Each number is 128 + 32 x the weight over its row's rms, rounded and kept within 0 to 255. Layers, rows and columns count from 0. Numbers have three digits each. The size before them is the row's rms in percent of the matrix's.

# layer 3 MLP up, 1024x256, rms 0.108, rows 476-486, columns 0-255
100:116122127128149196085088155125120135130170113082134139091074165126118170169154140066092106145111104124155129122100114132172167115099146203158118117082087160135127135139113122141120159147124081062186143158143143106156150088122085156160124086106122156170142151160099131169148187120107105138143117152107114100153103154167077130134119147137148141114123171081139129123098140153140102136163106131157121124132099130096009116110097137181156112168183134091146131105153127096079155145179114082124098145103066117068116116157107190141096131152164080122105081130154132157111131141060214140119119117111156064119162182170120139182123163153183152128153116151146136124129101145042167079141161070115075141070111018088178086099156141136128158139066142128114201147124197099123126135080131
089:091147135069138104114101188106149077110075135135154120192127088096129123149195137104114141122129153080139165111107075150119095117193140066079105130130119122164139126149128153113137044086082173112138139115229163128047146133151131107135090171170113165130138116119132143140077116145178073094055098125106115125177084125101110123105123145141173153146098136142114168156109110167086123176120181109096097101153125099146106162153124105100117148102022118172118129124183181144072149108098143089127125114202110094132112096114142216117133151138135159151117104183115111143127094074157144175145169118144161087171118087133083129157122128121164118177132103109142136160137132216142144145175171088142084123110132153130144017103143130163135144141139111086162119145105114128143125067143073
099:150145112169179130097193071169194043093093124167126160192091124068114108118124128138095102161134167178127174170161088168158072094106148158150138126138099147094117137078132110182086126137117065092127144091107140136093087188148119150147187093150069098150133163136196111128101073137098157085134150134099109113137106052142098114165120091072077122124166128122162114121146124110143145080183147140142164147141114112100145165113150135117082100147142138137128113101107135131123184079100117068134156078112161110144101134121112166110074128145140157177072062144169119159128137105074129087146115099116120165092157082100133163185135152129176111130171081131158130181114145164156173134106106097103149203134125142060094147105144157171160079111110115129128097174156170178154109218117146
091:142071157095162096130094175105093130125080092123151116092153151133143117153025121109154132164084106159102096160184106141193124115141060150149165147134097092110099136119086106091124137134098141174089160132099144109156148100097160151117126127091122078085115145096190141095109107154099141159142165121083218035137152108137107157205099164180102138091186148110130157149119072121129140119138099123146093208167152116142138150174139087136121106150154095143063120103109114131148051149131146141123130088114135130149120111119117088112124150122138189125104040163150089117124119109114172098166075110174086072183228109138114122093140148109100066081116132159110114115115085201163150111090109136136134112218168085120116131140121124118135131122139191170083129124118125107114147177149144
093:147091078154158108112092138093120149134113125113094091151137155080084121197114105186127132138173101206163175087183135145076065121154082184192138090105104147164131129081101122112132078067098083083103083176197108155098136077159107145093132122152116126130097139104180130118138124123150105146140124134077058085158120145115080140177111153190172103123150147167144156082114097139098107139117071064099179147168124104131155151102123140132060151128204121188113129125193059166148150177129122154144145085090160121100097115153130178164148132149102137143117135129084097086084115053090129116145118133131174127159154115157085106145124130097154129104058137129141094078144164148138110117094137103204145100100177184151164121106135139131146126055160141107166104128114137084142128176149165
108:101160120121131119154157058131190126114131165122127165146114128099139098134098108158137131148149046048109185135128101159114061105107147152121179104086120191119124157104086210091143139086098106128084054218082085103167142153164132111098217137110101122139113103195137179125115127078126148073111165174165106144140107123121178147133117146125145154140167109122146089120044175153120112087118187150143120100145129178129150133104132143164110095143185123092123164117100128133103142133087178104103162111074105097151133151072035140128111090097119128172130139110138166186125142158166144120135108144122175128142162150127064110080111133085108121197113167142124178128113117119158125107131145077079118197134132175129137096120105067108082092140147126175134127122106085114145152161191172
091:110087062128140146099094141117145148130100133186162171093176130136174162127084154117088097141076149109139169083181120080116099155109120073149165160180088113134133164172114149105110186173116128092149149153201144165163208069117114164146115121139105130181104145142124185166065101054078131044126146134073091154143165114089095152139152144156159150145156141136123151206199131148127158137115101170103174185135121146115123137168129133130057184083140131123136108123146091116126163149069143078103122091134112159127130065096112186165128177113161174136105154179124117136172131126167161119154150102150148118146175139145162117172081167101159158102120189159110182092166194142079104177186119091158145113128110103181111090120123094182135145146137117126123137118184117104127141122122108
102:185119139105133099051136141184073097174139079209169157146163113203126104059158116097159079151131152110134115158123118119104126094134151162140117124090113119138137108072123148089124161103113075160173113112115151145104112130084119174105127090140118101150130122135115114175112130127191092139085092100147145134085120080114209166133146096199126126118187142174130145105086115172159126131152115147146129146183164147091077138138142153189086132141117085098120109095193126126112118118109145147184119124140119158128104064168137155083120110116149096137104130139122095174114178172105209105137131066119133058086157106111011181109074133152143092091156156154153124097158128159155105081159077123126096159153095052144085113173153141168074120121136104127214139137129154164137124121110133
104:104173096154143130135110095090141142101172155220103145130118140064147084065143137078183124116148138120141098198130184136102152136136117177092090123123089092114169136130115176123131136031080183095170101154118118151114123126138160170114118070128135122135168161117089044143139110139171121161133116110127133155115118155107160175083133074145122144227097149152119059165143127114124098140144142164138098112126201074131130110139140132108114143129136152147120107124092135080086169163179099155184090103182127100143154063127085115123140148149081123184130171090095110171147157121147125109130151162100146093121060136115115115072103116141136162118117148076153153190155185116054122104166150171123103127147108128169082093206122150146130202097133085191176135116151130134133160114180101
099:096128146074131191146148118116079113117130085115101151132128123121187125133078033135153092127109189115170191136129165111124160129181123169126174141110123094111112100102102131116141146139134085137120163168110065156135085147129127148159136099114129140040142114061087135103072077125101100141126101143063086068135145163140194149123149080092123065171109148087150119090118092149146079081161132139147117065138126145128094141113133134132129135081162105155150131163075102150102078115144108145176140124138144142177099154122089109145203137159160148129169100125078120131139167096053121101110033156173072126152084158177112158085097162187144122099106131081168103145121129122128127173126081137160107145155104133166205108106089190129100083134128064067081112150167129150101177129150116
096:113081104138057087129140128117094143141121076131120139159053110093121179100090080156086158093119063113130091158031099107116085155139164105161087106112107090122090181158175088124090147128155144141120168161068125103164210091107148152152124128124094154062146110088115149163125170132173113140131095092126144117102103103098098189094130119194121140153161084093134144092112095115166168117136121170143083104093175124132153118128132141153116096106132137135192075135156116160165114147105161078086111121133127123082146134142159120083136141113118140053102128162095133119136113160126184175132146149123183149130140133150099146082137102142125083131109149184131116063130103103169132162106116173103177147125142146217116117115113050075179150091073112175121044224137113115155109101129158